From a checkpoint of a small transformer trained on Wikipedia: 2 heads of 64 (1 for keys and values).
Each number is 128 + 32 x the weight over its row's rms, rounded and kept within 0 to 255. Layers, rows and columns count from 0. The size above them is the row's rms in percent of the matrix's.

# layer 3 MLP gate, 448x160, rms 0.0641, rows 403-431, columns 80-159
size [ 97  98  95 106 118  95  90 100  97  98 108  95  93 106  94 103  92 106  95 108  87  91  93 104 103 103  91 100  96]
[[ 95 121  85  65 129 148  82 169 110 111 122 146 117 128 107 111 110 139 148 217 135  54 117 110 167 166 162 104  42 125 149 154 121 114 127 142 119 130 155 157 164 167 138  96 113 113  68 154  83 126 214 150 109 110 141 107 152 134  94 137  68 143 112 104 168  97 143 150 165 201  83 126 122 118 149 146 104 132  92 154]
 [ 87  86 207  78 121 113 118 115 133 101 121 118 170 113 117 170 118  71  81 137 105 156 131  81 106 131  89  67 184 129  91 112 117 113 126  85 133  84 150 145  64  98  56 131 117 135 101  77 159 154 125 124  80 140 137 123 114 151  97 120 127 169 114 130 116 156 132 145 171 103 158 170 107 121 162 111  95  96  73 167]
 [177 117 150 185 127 126 105 168 195 140 155 118 146 132  87 110 121 140 145 172 143 132 154 161 137 126 153 148 168  92 133 139 120 125  94 149  51 181 145  77 148 176 120 116 153 136  89 123 101 136 154 135  98  60  91  68 143  68  78 153 127 119  98 111 140 127 131 149 135 122  52  86 170 150  55 117 169  89 111 109]
 [154 115 162 135 100 139 133 152 135 126 138 186 106 127 133 142 113 180 160 178  81  75 107 127 133 170 102 102 146 135 130 172 155 131 161  89  88  99  86 196 102  68 160  99 138 126 117 149 101 159 154 113 134 103 106 103 116 117 176 131 103 104 115 125 108 159 215 147 125  72 122 135 169 103 215 107 129 151 122 153]
 [108 183 150  61 127 198 129 132  82 118 155 112 132 192 168  80  87 171 152 135 134 105 188 143 109 158 151 135 113 127 164 138 169 193 118 128 108 157 164 132 102 152 130 126  93 117 119 122  66 136 143  84 118  83  96 101 126 184  93 186  84 151 126 133 120 123 186  90  83 140 123 136 153  93 141 191 153 132  87 137]
 [102 143 130 110 130  90 101 100 120 162  68  92 140 138 167 119 126 118 143 140 126 163 130  55 116 138 107 169  93 132 125 102 100 154 123 131 102 132 129 154 166 124  84 117 158 119 176 204 147  86 128 107 135 132 121  27 136 143 188 118 143  95 120 133 121 104 127 143 136 123 126 134 116  86 157 145 165  93 150 106]
 [151 121  69 166 108 121 126 118 150  99 167 119 103 142 106 134 109 120 156 108 178 101 114 120 177  56 121 123 114 107 153  96 112 115 121 131 119 127 137 117 127 115 136  91 115  74 119 155 128  72 146 174 191  69 129 133  66 155 125 190  89 104  94 118 186  94 161  74 177 169 108 133 104 125 130 179 101 197 154 138]
 [ 87 104 108 151 114 134 180 143  81 131 132 157 147 172 144 116 151  55 122 114 128 107 108 134 142 111  75  90 162 105 146 142 175  75  96 144 191 117 118 104 121 122 176 160  91  93 137 164 125 158  77 134 137 163 174 143 129 152  99 130  99 162 142 149 151 153  84 117 118  91 102 124 100  75 117 135 112  87 105 118]
 [173 134 148 140 128 189 107 174 136 122 165 135 117 109 105 122 145 119 109 162 157 215 122 142 131 123 100 190  94 150 213 134 139 109 171 115 171 129 130 139 138 115  72 112  94  95 127 133  97 123 174 188 186 110 156 113  79 128 125 174 120 165 132 110  71 113 248 164 116  94 145 174 113 102 137 134  71  86 117 135]
 [104 130  71 146 161 183 117 113 103 128  90 165  81 120  97 100 179 125 203 129 118  87 136 188 126 159 127 114 165 140 107 159 114 146  92 159  95 156 115 112  72 152 114  96 146 107 130 122 116 103 100 142 126 124 104 118 112  84  84 101 104 131 100  41 102 138 141 108 103 111 149 200 107 125 136  81 160 119 144 146]
 [ 68 151 160 104 107 177 122  60 155 119  91  80 164 149 152 158 160 154  91 158  85 102 132 157 103 164  84 137 129 111 108 113  69 120 101 140 169 173  87 206 103 143 111 153  84 183  78 156 120 164 160  91 130 158 152 181 143 187 151 112 102  84 157  91 107 168 129 107 172 115 153 118 119 122 119  97 174 121 116 103]
 [109 130 120  99 135 123 148 100  94 136 115 118 145  99 135 140 149 111  18 155 131 110 194  95 126  94 142 112  71 198 145 146 205  95 126  76 195 118 160  94 143 149  95 133 130 118 157 159  92 144 132 117 127 108 137 107 155 162  99  95 164 100  94 194 117 120 151 176  95 145 136  93 105 135 181  91 179 200  82 150]
 [101 178 128 115 153 130  93 138  93 185 106 147 156 124  79 133 164 132 138 170 128 138 172 159 135 176  69  96  79 104 141 163 131  91  55 159 153 137 162  74 172 133 157 123 170 108  97 168  88 108  72  86 110  96 227 144 157 193 166 131 185 136 168  94 152 160 192 121 135 131  98 147 139  57 119 168  74 104 128 137]
 [116 171  98 105 133  99 177 206  91 128 173 144 173 188 201 122 108 127 114 103 140  75  95 102 127 109  99 159 140 112 193 122  94 159 144 140 146 169 110  91 156 133 131  49  58 126 160 198 168 117 130 124 129 153 106 116 101  80 127 200 177 127 154 166 127  60 121 134 123 123 109 129 163 106  83  93 111 138 148 116]
 [121 174 117 144 188 194  91 155 116 104 113 133 200 147 116 104 146 130 142  57 141 138 220 107 145 117 134  99 141 112 181  69 136  49  72 111 140 208 152  97 178  86 151  70 128 140 103  89 111  58 114  88 142  95 137 124  72  98 134  84 126 111 199  79 113 116 119 189 142 157 109 142  74 126 101 141 127 106 135 103]
 [108  99 173 147 159 128  95 112 110 124 177 116  87  53 175 156  30 110  93 117  83 131 218 143 170 145 123 141 114  76 138 105 171 195 155 184 162 134 114 124 127 138 135 166  97 172 117 163 104  43  78 128 131 122 133 134  81 108 103 119  85 135 123 107 104  84 137 128  78 132 101 170 131 132 169 140 122  75  73 160]
 [ 94 136 108 142 161 152 181 143 104 137 155  89 120 110  97 142 149 139 142 125 119 141 130 106 103 153 163 187 154 181 167 119 125 104 136 133 124 107 124 127  94 139 144 127 141 179 126  86 186 223 161 106  83 159 115 136 153 100 125 115 107 133  69  91 123 135 167 142  74 133 113 156 142 141 134 177  88 100 119 102]
 [ 58 139 180  96 148 138 118  89 127 205 131  94 166 143 157  96  85 151 104 111 120 148 106 136 152 150 158 110 129  91 126  76 147 108 141 225 176 124 149 161  66 164 165  66 149 191 155 122 150 122  91 128 136  84 127 102 131 196 159 167 173 153 133 136  89 188 167 146 100 138  97  97 137 116 107 132 157 121 104 133]
 [180  77 115 118 187 144 127 123 148  85 104 134 130 117 143 137  99 160  72 110 123  67 125 109 156 162 132 109 127  52 121 131 127 158 115 141 144 155 137 107  89 169 155 110 161 158 141 146 133 139 136 128  19  91 170 141 169 167 114  50 116 207  64  87 171 131 148 142 143 132 156 143 144 108 148 126 162 124 133 108]
 [127 206 152 130 126  77 141 155 185 166  98 113  87 117 146 144  72 116 143 150 104 115 164 147 120 175  91 154 171 119 109 118  95 172  84 105 134 162 104 139  59  56 127 167 105 125 125 188 116 142 130 134 173 162 155 157  68 134 128 127  75  96 173 111  86 119  98  90  78 113 101 120  95 161  66 108 107 155 130  90]
 [134 145 101 137  86 152 147 145 170  94 150 191 145 116 185 141 147  79 100 193 143 125 109 118 118 138 119  96 143 194  50 185 158  97 134 129 124 166 118 158 151 154 159 103 127  76 104 190 124 136 130 156  90 124 151 143 162 129 179 144 134 123 218 120 103 104 100 130 115 136 141 134  84 127 146  72 183  68 101 110]
 [ 98  63  97  59 100 112 118  96 114 101 158 156 125 131 145 128 171 145 132 115 136  87 155 194 124  71 161  80 134 187 190 121 130 113  89 132 153  79 131 102 145  33 114 148 168 145  98 137  65 125 184 117 128 158 139 164 160 155 136 174  90 140 136 108 117 102  94 149 109 152 148 127 147 144 150  98 143 136 148 149]
 [102 132 134 140 102 123 119  91 135 167  88  99 191 133 105 109 120 108 113 188  56  99 114  88  94 118 177 140 124  84 124 170 116 123 145  85 118 122 178 141  94 230 166 116  95 106 116 140 124 124 120  89  89 155 137 149 104 124 168 135 143 134 147 170  84 168 116  45 130 173 148  89 121 156 108 112  90 158  73 131]
 [ 96 114 125 121 131 101  71 136 108 109 152 161  94 104 137 126 106 105 141 136 105 165  83 102 136  97 111 146  91 148 101  72 132 129 131 192 156 137 135 137 135  99 128 171 129 119 136 128 104 150 151 147 115 168 106 166 145 129 144 126 125 125 171 109 123 195 186 111  90 177  73 118 152 109  87 106 110 143 129 147]
 [169 142 184 139 105 138 141 109 162  71 128 187  85  94 100 128 123  85 111 143 116  75 160 118 112 139 138 116 108 139  90  79  82 166 151  90 114 168 126 105  79 164 146 166 104  96 137 119 118 173 144  94 156 152 104 129 159  88 156 104 133 195 121 138  75 174 166 117 138 136 120 228 132 154 103 139  95  88 115 160]
 [ 68 152 193 149 151  93 156 140 112 113 145 149 139 126 131 119 103 135 198 166 130 172 109 180 152 159 120 115 174  71 109 138 126 141 142 117 131 134  91 156 103 183 129 166  95 186 113  78  98 102 144 121 196 127 154 108 131 161 137 119 126 175 150 105 129 173  88 112 134 145 128 111  71 127 143 122 110 138 148 156]
 [169 149  96 150 145 135 135  88 137  93 131 111 144  99 122  87 123 195 106 116 140 129 100 179 132 147 108  92 115 134 152  93 136 120 134 163 160 177 132 138 104 182  99 101 150  98 143  73  95 144 129 144  84  97 159 135 103 171 124  54  75  69 135  92  76 109 163 120 130 121 206 118  91 146  99 201 146 141 136 190]
 [ 78 182 186 112 156 149 144 135 120 126 149  66 132 121 123  91 122 123 131 107 116 118 129 103 221  84  61 150 102  96 133 115 174 147 112 137 125 158 152 206 151 104 123 128  78 111 130 129 113  79 138 102  89 134 127 151 103 126 179 101 147 144 160  97 125 131  76  62 132 149 116 111 121 137  22  93 147  85  81 151]
 [ 98 114 115 142 149 114 139 142 128 188 140 155 120 118 122  88 154 165 111 141 126  95  61 169  91 133 119  60  89 177 164  83 118 156 118 159 124 126  84 145  92 112 159  85 130 101 118  92  70 155 208 134 170 131 146 186 142 139 114 137 113 142 144 107  43 129  99  55  87 126 106 144  96 107 158 107 139  88 129 152]]
# layer 3 MLP up, 448x160, rms 0.0641, rows 403-430, columns 80-159
size [ 94 102  89 101 106  98  95 100 107 101 101 103  90  95  98 103  97 101 109 101  89  97  97 106 108 104 104  95]
[[ 74 132 122 176 165 136 127  93 119 128  85 115 153 137  90 104 144 154  80  91 115 161 127 218 118 116  98 127 121  53 116 133  90 128 125 125  57 113 139 112  94 128  63 112  75 108 111  79  98 119 113 154 132 114  63 150 160 147  67  86 104 165  97 129 111 144  61 105 122 108 131 127 159 154  55 187 150 146 114  94]
 [ 99 117 111 138 133 160 152 137 141 196 103  99 168 105 164 131 214  93 120  83 209 167 150 134 146 151 178 116 150 175 139 106 135 157  93 141 176 180 108  81 129 155  89  98 188 131 172 111  78 128 111 137 113 155 158 133 118  85  97  81 132  86  96 105 190 157 147 124  95 123  63 117 143 131 142 110  97 114 112 109]
 [119 127 123 145 137 169 151 119 172 178  98 124  79 111 104  95 136 106 206 133 175 137 134 141  64 175  80 119 140 116  44 119 106  96 112  92 162 105 147 161  96  83 123  91 136 154 125 146 152 124 157 166 149 143  73 124 140 151 154 117 118 129 145 135 108 156 145  90 144 139 107 159 166 128 136 150 114 120 127  81]
 [163 115 145  70 129  96 151 161 122 144 174 206 140 131 110 166 181 120 123  98 120 146  95 155 112 100  83 169 110 105 143 153  99 144 138 127 149 112  88 110  88  70 121 112 135 102 133 139  83 158 100 116 121 126 100 109 140  84 164 155 178 126 105 108 126 117 123  93 111  94 142 137 161  81 140 148 164 159  84 101]
 [183 140 179 164 115 120 135 117 114 149 107 186 131  62 122 157 159 149 121  80  92 135 114 120 190 108 100 163 142 169 131  73 145 125 125 128 186  86 151 143 148 106 134 145 159 156 154 135 156  94 163 189 161 100 191 138 174 138 208 108 134 111 147  83 109 114 119 165  94  74 136 164 125 127 170  64  81 144 153 182]
 [174 130 112 117 145 166 124 158 125 111 141 171 148 132 169 157  75  92 175 169 121 120 117 101 117 151 134 124 102 131 113  86 133 208 177 104  73 158  97 130 164 117 119 107 145 125  46 113 153 121 139 123 101 149  85 109  69  71 125 168 117 130 197 131 137 136 163 131 116 106 156 154 142 124 124  78 119 109 165 170]
 [131  96 177 110  81 121 117 109 137 118 162 152 121 136 152 147 157 165  72  66 121 190  79 103 109 152  97 172 205  74  72  97  71 114 169 153 153 123  62 113 123 135 132 177 187 125 209 145 148  98 112 138 128 199 175 123 106  80 160 139 196 179 143 129 132 131 109 133 122 128  93 135 176 132  98 163 164 119  86  84]
 [133 175 121 138  70 115 165 135 124 182 133 140 205  88 157 148  85 112 140 109 151 144 140 191  82 104 184  99 127  97  51 128 121 121  84 101 133 117 198 152 164 116  96 147  78 143 111 159 127 159 128 148  91 108 156 146 179  94 127 129 142 105 109 179  80 149 120 119 120 102 145  92 154  89 194 156 127 174 115 124]
 [109 112 142  81 153 137  91 179 100 111 167  64  98  93 119  85 148 113  45  95 150 114 133 138  60 107 149 185 151  77 139 163 153  98 152  99 129 165 131 170 130 110 123 148 147  83 111 104  82  48 136 138 117 167 129 113 158 170 204 135  95 106  97 131 140 104 138 167 102 164 222 142 134  55 157 131 166 138 141 202]
 [172 116 149  31 114 141  89 114 105 136  90 167 101  43 106 188 127 117 154 129  83 203 120 113 174 159 132 154 141 147 152 150 143 189 177 107 139 182 103 142 119 128 129 134 150 150 193 127 153 132  99 133 133 161  44  83 112 117 133 149  91 101  70 101 121 113  99 137 111 106  51  88  85 122 199 115 107  97 162  99]
 [127 123  89 115 173 140 181 101 114 157 115  82 164  91 116 119 123 128 139  59  99 182  98 174 139 137 146 161 114 106 129  72 136 135 102 208 156 191 104  69 177 129 155  78 105 162 131 131 129 133 161 146  56 145  64 182 108 116 135 153  65 103  85 159 173 138 146 144 111 121  95 159  89 179 117 142 203 115 188 163]
 [129 149 123 203  77 187 151 168  82 143 156  43 123  92 103 140 169  89 143 127 129 154 217 166 164 152 164 137 119 182 115 137 140 154 112  91 189 107  85 172 121 116  84 119 181 136  92 109 136 132 130 132 170 111 117 144  80 126 155  97  86 150 123 133 117 173 111 163  94 142 136  93 120 121 149 110  67 129 102  83]
 [172 156 142  95 183 146 119 143  82 155 139  79  98 151 134  59 128  84 125 102 161 146  89  90 126 162  61 130  75 109  84 139 158 122 122  93 106 112 213 109 108 127 101 145 155 103 159 104 156 121 145 101  85 112 136 106  75 141  98  90 109 120 137 154 147  80 153  95 145 134  85 193 185  86  92 165 135 148 160 126]
 [184 142 186 129 152  81 117 139  99 108 134  59 102 101 124 183 130 135 130 113  76 132  82 151 127 193 137 134  95 158 167 139 130 131 103 117 113  97 116 115 159 132  70 166  88  83 116 112  96 171 118  60 139 130 111  94 140 169  70 161 126 161 157 122  72 143 167 134 174 102  78 105 127 105 135 100 111  58 105  45]
 [122 215 139 103 127 131 161 147 187 108 165 138 126 147 137 110 147 136 166 111  61 202 102 104 140 177  82 121 145 153 100 120  77 135  74 134  77 149  52 120 157 151 130 105 137 170  40 121 125 100 175  99 136 163 101 126 170  88 180 144 108 160 173 133 114 186 130 138 105 129 102 106 141 174 168 121 120 158 131 105]
 [163  89  81 137  95 117 145 138 161 109  78  85 157 103 162 121 128  74 106 116 152 165  72  86 177  85  79  84 144 128 100 197 124  37 215 104 143 112 123 126 164 126 158 158 179 116 169 169 169 154 164 114 135 144 129 113 170  70 104 158 127 152 141 162 119 106 117 139 142 111  56 154 133 150 114 125 157 109 149 115]
 [105 166  74 103 141 150 126 159 151 180 149 134 149 165 131 147 105 165 119 105 152 113 172 149 115 134 145  63 146 145 124  89 146 145 160 137 113 126 108 130  54 137 169 165 127 146 218 191 139 143  95 160 130 130 149  97 183 141 129 118 129 152 114 125 120 110  89 116  93 142 125 117 193 151  90 122 138 166 188 135]
 [128 160 129 158  95 123 158 104  81 138 150 157 120  98 137 111 154 113 120 121 167 154 142 101 166  75 152 176 156 155 121 128 124 116  70 136  92 161 172 119 123 112  96 128 126 150  97 148  98 156 126 161 121 165 132 160  96 178 126 126 109 136 148 127 131  84 105  88  84 102 132 108 154 109 155  83 124  90 221 107]
 [142 138 127 120 149 123 131 159 120 108  74 162 130 143 175 114 124 180 132 162 160  91  85 180 103 187 199 119 145  87 125  77 133 106 152 161  76 125 107 158 110 136 174  95 142 117  89 120 151 124 102 127 131  87 124 188 144 135  64 140  78 162 171  79 163 108  93  97 108  86 136 119 116 132 115 137 122 120 134 136]
 [102 153 153  91 129 152 133 157 145 139  89 133 170 130 166  70 177 131 135 144 151 112 158  85 213 143 165 139 138 148 190 124 176  90 151 121 129 138 135 185 116  83 173 132 135 175 161 189 183 130 123 139 181 160 165  80 129  92  67 154 113 211 125 110 188 101  93 202  88 101 125 160 114 136 145 176 117 158 112 125]
 [131 115 104 138 125 150 166 103 116 161  85 167 115 147 152 121 152 147 103 159  95 145 145 137 127 188 145 113 124 102 180  66 141  98 170 155 110 159 109 136  94 119 126 127 140 207 195 138 195 185  87  95 122 130 111  89  54 114 181 137 143 115 122  94 140 146 148 113 104  51 161 158 122 152 113  87 156 139 167 125]
 [141 112 101 153 151 126 105 114 136 129 126 127 124 137  99 145 201  90 159 147 189 131 130  89 120 122 145 133 116 153  92 122 132 164 134 106 100 165 105 161 169  80 116 123  76 110 134 142 146 161 146 116 116  94  95 115  77 161 124 178 161 172 105 156 140 145  86 135 144  95 182 110  60  95 167  97 113  74 129 151]
 [130  86 154 100 100  62 112 127 121  54 152  78  35  98 140 155 164 111 126 131 139 143 151 116  94 156 193  97 111 148 140  78 162 115 169 112  76 188 133 124 113 140 134 156 143 144 141 155 135 104 113 104 135 119 111 131  92 114  69 158 126 124 136  79  75 106 153 170  85 156  93 132 154 169 174 145  80 210 193 187]
 [142 155  80 113  85 151 100 131 125  97 113 116 109 153 125 158 189 173 156 187 101 170 129 120 203 167 128 110 148 149  67 147 111 125 156 138 165 177 116 166  73 101 138 136  71  71 142 121 129 104 188 102 108  58 154 104 180 130  72 114 155 113  98 115 140  98 114 130 150  89 149 174 108 183  87 126 122 175 149 146]
 [120 136 131 150 108 112 110 150 136 121 153 140 178 112 117  83 166 193 142 128 137 159 133 154  82 117  66 160  72 131  75 156 135 151 106 155 113 153 110 162 160  89 117 120 111  99 136 130 159  15 136 169 151 148 192 124 119 118 128 110 132 102 169 135 126 129 117 145 121  98 120 151 125 111 176  95 111  66 114  84]
 [105 145 133 180 129 119  87 172 129 164 130 108  86 148 160 138 125 113 164 125 133 138  58 120  87  99 163 129 140 110 128  60  88  84 129 153 109 143 108 176 121 109 110 145  65 154 103 155 141 131  80 148 110 116 145 162 147 134 103 169 112  94 133  63 121 204 163 108 153 102 156 117 125 194 163 177 166 171 138 103]
 [119 165 149 164 128  77 190 164 110  99 176  67  94  28 106 102 109 133 137 112  99 143 161 162 111 117 113 163 117 138 137 182  95 100 125 172 116 162 113 138 164 132  70 162 130 141 133 127  85 126 113 165 111  88 131 119 143 125 116 186 107 171 130 153 179 185  40 150 148  90 121 109 104 130 146 171 134 131 126 153]
 [135  95 131 134 113 136 125 119 156 115  92 126 117 117 105 143 105 160 173 150 134 156 174  82 119 159  98 150 154 147 101 168 186  90 106 126 132 114 133 114  83 146 217 197  91 145 136 131 155 156 121 134 144  61 146 139 140 141 171 129 127 166 122 130  35 157 101  96 132 142 171 168  70 158 141 199 110 161 177 192]]
# layer 3 MLP down (transposed), 448x160, rms 0.0643, rows 403-430, columns 80-159
size [ 94 104  91 106 107  99  95  94 103  98 103 101  90  96 100  98  99  99 114 104  98 101  94 100 106  96 105 102]
[[136 102  93 167  71 107 103  72 106 120 183 117 176 148 106 113 118 138 139  72 208 110  82  58 151 143 133 123 107 123 122 172  85  25 116 116 156 127  96  95  91 100 137 152 142 167 119 104 148 109  14 118 160 121 124 104 167  93  90 156  90  84 108 167  91  95 136 158 103 154 138 107 122 151 103 173 140  75 105 165]
 [114  91 127 140 155 137 177 142 140  89 137 152  84 130 164 126 175  81 129 131 198 129 132 149 155  53 130 132 152 132 135 170 162  72 128 103 111 158  67 153  75 111 120 127 128 165 119  39 109 130 127 113 142 150  93 162 156  71  78 146 130 133 117 114 111  83 115 158 118 138 108 152 125 149 165 142  89 132  81 101]
 [ 74  84 139 144 156 121 163 117 130  91 138  77 103  99  73 125 142  98 132 127 117 111 160 113  67 160 141 161 139 128 161 131  53  42 117 150 159 144 156 126  81 139 143 131 150 130 161 215 138 162 156 149 119 124  94 116 107 127 109  96 149 151 201  64  63 140 135 123  63 125 135 172 157 167  63 126 139 163 136  76]
 [133 152 165 139 138 156 176 154 126 136 135 120 110 125 195 152 121 140 137  66 127 149 103  88  81 105  81  70 110 102 116  77 132 126 140 111 122 183 182  89  97 108  49 124 126 123 142  84  89 153  16  98 114  71 130 185 122 117 126 139 162 161 120  71 159 101 127 144 148 157 168 102 117 189 143 119 210 119 113 173]
 [ 79 165 162 102 121 116 161 160 120 101 129 171  83  58 155 153 149  98 147 125  88 155 113 190  68 144 103 122 118  70 128 100 179 242 140 164 136  63 131 135  69 169  97 138 132 149  97 149 130 123 120 173 125  72 143 193 161 147 173  95 146 156 147 154  86 111 118 100 134 106  75 116 157 115 151 113 140 155 144 138]
 [116 111 152  87 154 111 151 196 161 128  95 130 175 118 120 142 132  44 111  76 162 108 180 136 115 145  84  95 100 148 149 101 131 203 119 113 127 150 109 136  61 193 157  88 103 161 121 163  94 119 185 150 127 123 173 173 157 112 127 151 121  93 113 138 103 177  77  90 114 157 162 142 126 140  91 139 115 158 202  75]
 [168 115 110 171 145 155 123 150  95 145  81 131 127 121 150  99 119  97  72 108 140 139 149 118  84 168 118 125  85 100 102  91 111 128 162 134 134 174 162 110 127 150 126  81 145 129 110 142 150 109  67  80 113 100 158  92  94 181  79 115 153 161 104 123 152  42 184 196 146 172 140 173  93 161  99 117  98  74  96 101]
 [216 159 111 102  95 161 159 154 131 127  75 201 153 155  67 141 109  61 158 113 135 169 144 129 115  84  98 105 116 112 132  73 108 122 149 189 194 155 116 115 144 191 147  88  87 108 183 135 160 165 125 129 136 126  90 115 221 117 149 175 105 128 105 138 135  79 117 133 106 140 143 136 108 139  97 149 105 134  88 165]
 [ 84 132 171 150 142 100 130 150 123 119 148 131  63 111 125 116 136 126 110 128 141 145 180 129 149 152 155 198 185  92 128 127 179 119 151  96 129 101 130 187  66 181 174 114  86 126 130 180  73 127 123  77 120 162 152  82 150 161 133 103  95  72 160 173  65  99 115 120 132 119 183 143 148 187 141 121 132  89 109 127]
 [102 162 107 140 105 146 162 149 129 125 164  98 181 114 128  66 103 140 185 199 146 103 105 167 108 167 116 149 150 136  61  97  99 117 136 125 180 103 137 117 118 128 120 145 117  90 174 214  83 105 149  79 154  78 161 139  98 129 164 179 124 198  40  98 140 126 109 106 109 169  69 118 128 170 178 153 112  98 138 114]
 [ 87 171 100  77 115  97 128 109 105 162  44  81 132 155  45  88  93 136 123 165  44 172 164 138 150 149 101 106 145 113  93  64 130 145  88 174 123 157 101 117 115 186 182  89  59 123 171 156 156 154 131 158  90 147 123 173 140 211 148 129  67 136 152 109  97 128 137 129  81 153 137  91 102 135 158 129 139 165 124 142]
 [175 185  92 124 127  81 177 142 163 127 151  77 151  98 139 180  98 128  65 155 152 125 112  98 118 161 111 119 140 145 121 140 137 138 163 128  66 134 165 109  82  99  61 108 115 121  96 169  99 164 175 111  97 123 144 133 113 140 129 135 143  71 166 151 123 199 157 160 157 146 106 192 156 144  92 161 131 214 170 104]
 [ 76  86  93 148 103  81 172 147 102 122 160 137  69 167 158  97 103  89 129 162  78 129  42 136 119 163 144 159  67 129  83 178 158 103 136 155 134 124 138 105 209 186 105 136 102 123 118 118 188 108 113  65  92  95 112 141 115 142 141  94  79  86 179 134 114 106  87 128  63 136  66 133 121 159 143 189 139 181  56  77]
 [134 143 109 119 120 116 144 145 188 129 145 162 118 158  63 154 151 201 125  83  91 101 138 109 145 117 127 109 160  99 144 179 151 107 132 112 131 113 150 108 196 148 110 174 118 151 134 107  56 102 178 100 152  60 155 136 118  99 111 126 134  49  81 144 130 167  83 114 153 108 150 209 139  88 166 167  96 119 118 101]
 [114 129 101 194 143 162  55  93 101 114 109 183 160  99 110 105 127 143 128 123 132 122 110 122 179 104 187 113 119  97 143  88 146  77  53  99  87 109 168  93 226 103  91 146 145 140 110  86 142  95 155  85 142 162 151  94 103 157 136 114 105 169 125 156 126  95 129 167 124 152  72 107 140 121 134 103 160 121 101  49]
 [145 134 145  94 134  76  90 133 129  91 132  72 138 171 156 136 161 131 162 119  93 149  89  97 139  79 111 120 124 199 140 132  93 124 147 111  97 125 175  84  83 102 122 127 128  73 204 163 139  84  65  88 122  88 154 111 152 136 165 149 157 113  58 132 154 121 113 139 155 130 197  80 139 153  84  84 136 133 115 121]
 [134  61 145 118 144 174  96 126 179  38 163 109 212 109 175 173 106 161 162 116 107 144 160 173 105 139 119  99  67  80  63 146 140  93 124  52 145  80 102 107 144 150  88 128 122 115 115  82  91  88 121 142 167 153  70  68  94 164 179 132 154 182 171  85 133 142 108 147 132 176 144  66 167 134  97 157  95 151  65 106]
 [ 92 164 146 162 104 145  82 190 121 164 193 174  85 150 100 182 145 173 124  93 144  97 138  93 113 116  53  77 130 131 107 178 115 190  38  97 109 120  72  96 149 124 112 171 112 164 135  98 149 130  86  91 133 138  95 138 112 109 104 128 186 101 157 132  99 136 159 137 179 140 139 106 152 111 157 156 182  64 147  81]
 [143 145 140 105 139 102 138 172 186 113 170 127 138 118 135  83 109 126  73 102  85 127  78 169 131 122  82 136 110 113 131 114 158 167 118 111 185  66 144 135 196 120 118 138 106  65 102 101 121 158 141 143  84  89  90 153 139  64 129 114 110 189 132 144 119 110 136  99 196 125 137 101 153 105 154 160 109 120  75  86]
 [163 166 129  92 109 117 103 140 183 123 163  81 139 133 106  78 191 161 157 165 138 127 180 132 100  85 129 128 146 111 102 102 110 124 124 111  78  71 146 139 151 131 147 106 128 136 138 118 140 119 143 152 122 147 107 138 138  46 125 138 120  73 140 220 107 120 140 156 129 138 159 185 103 134 137 166 166 143 105  73]
 [186 139 199 189 154 146 172 134 150 137 146 113 109 128 131 158 114 201 142  93  62 115  88  96 112 140 129 114 132 144 164 160 101 124 127 140 169  95  43  98   4 122 121  88 160 142 142 106 128 145 104  98  76 123 155 126 142 157 141 116 139 141 159 139 108 157  80 145 140 156 148 157 134 179 138 141 114 109 123 154]
 [172 167 138 108  86  51 161 107 104  72  97  41 111 155 178  69 145  99  78 134 108 123 150 161 117 158 131  88 153 134 168 126 132 190 157 137 152 144 115 140 113 101 173 124 149 127 176 108  94  97 154  76 124 105 143  72  80  93 106 103 178  60 136 118 168 186  86 149 142 106 116 119 120 156 114  82 146 154 133  93]
 [118  91 142 128 104 119 101 147 138 144 132 118 100 133  97 116 112  88  96 145 114  70 185 109 126 145 167 136 130 142 137 106 105 131 124  61 120 118 111 112  87 135 166 114  93 120 171 114  98 149 190 133 172 150 138 170 126 123  80 113  99  78 212 140 185 113 100 121 124 129 120 124 196 163 119  94 118 143 169  96]
 [103  79  75 123 115 203 131 128 124 150 135  97 138 171 152 160 136 200 152 179 148  90 142 185 122  76 127 106 117 125 163 131  97 160 194 126 131 168 133 139 212  64  96  79 104  35 120 145 105 114 117 155 146 100 138  89  56 130 150 127 172  77  84 122 171  99 144 125 155 100 139 122 128 160 115 144 132 112 120 112]
 [105 164 174 124  99 152 126 115 117 133 119 111  62 100 159  65 140 139  79 105  94  96  96 144 150 159 138 115 143 130 192  95 138 164  90 148 159 121 142 128  66 178 135 144 179 117 125 158 177 102 130 114 110 115 145  89 182 132 121 163 163 185 130 124  97 104 161 100 169 123 125  46 128 112  64  81 168 109 164 155]
 [123 120 110 165 133 116  96  88 119 158 154 125 160 121 132 109 130 118 180 112 125 211 152 176 108 133 193 152 150 157 111 145 163 177 173 133 158 110 127 126 100 146  51 129 123 151 109 112 111 129 102  99 165  97 117 108 161 151 128 115 107 112 107 176 127 119 160 124 248  59 106 131 138 143  32 143 136 161  96 104]
 [110 120 171 112  71  72 111 132 165 164 148 170 125 116 111 155 108 104  68 131  93 154 148 142 104  76  77 136 114 169  91  82 139 173 195 142 155 137 128 102  71 185 103 106 151 153 119 117 111 123 115 132 141 136 108 112 105  91 106 170 122 108  97 181  81 165 139 128 232 105 111  93 152 106 112 132 117 109 179 171]
 [189 128  97 153 112 159 147 147 139 166 105 119 147 124  77 158 153 133 160 156 199  95  83 172 129 108  87  85 204  80  85 156 135 151 134 108 131 136 154 113 175 121  80 103 132 135  86 119  91  99  88 120 170 140  89  96 120  64 132  97  92 124 125 121 155 106  78 175 152 127 163 117 106  74 135  93 138 184 177 115]]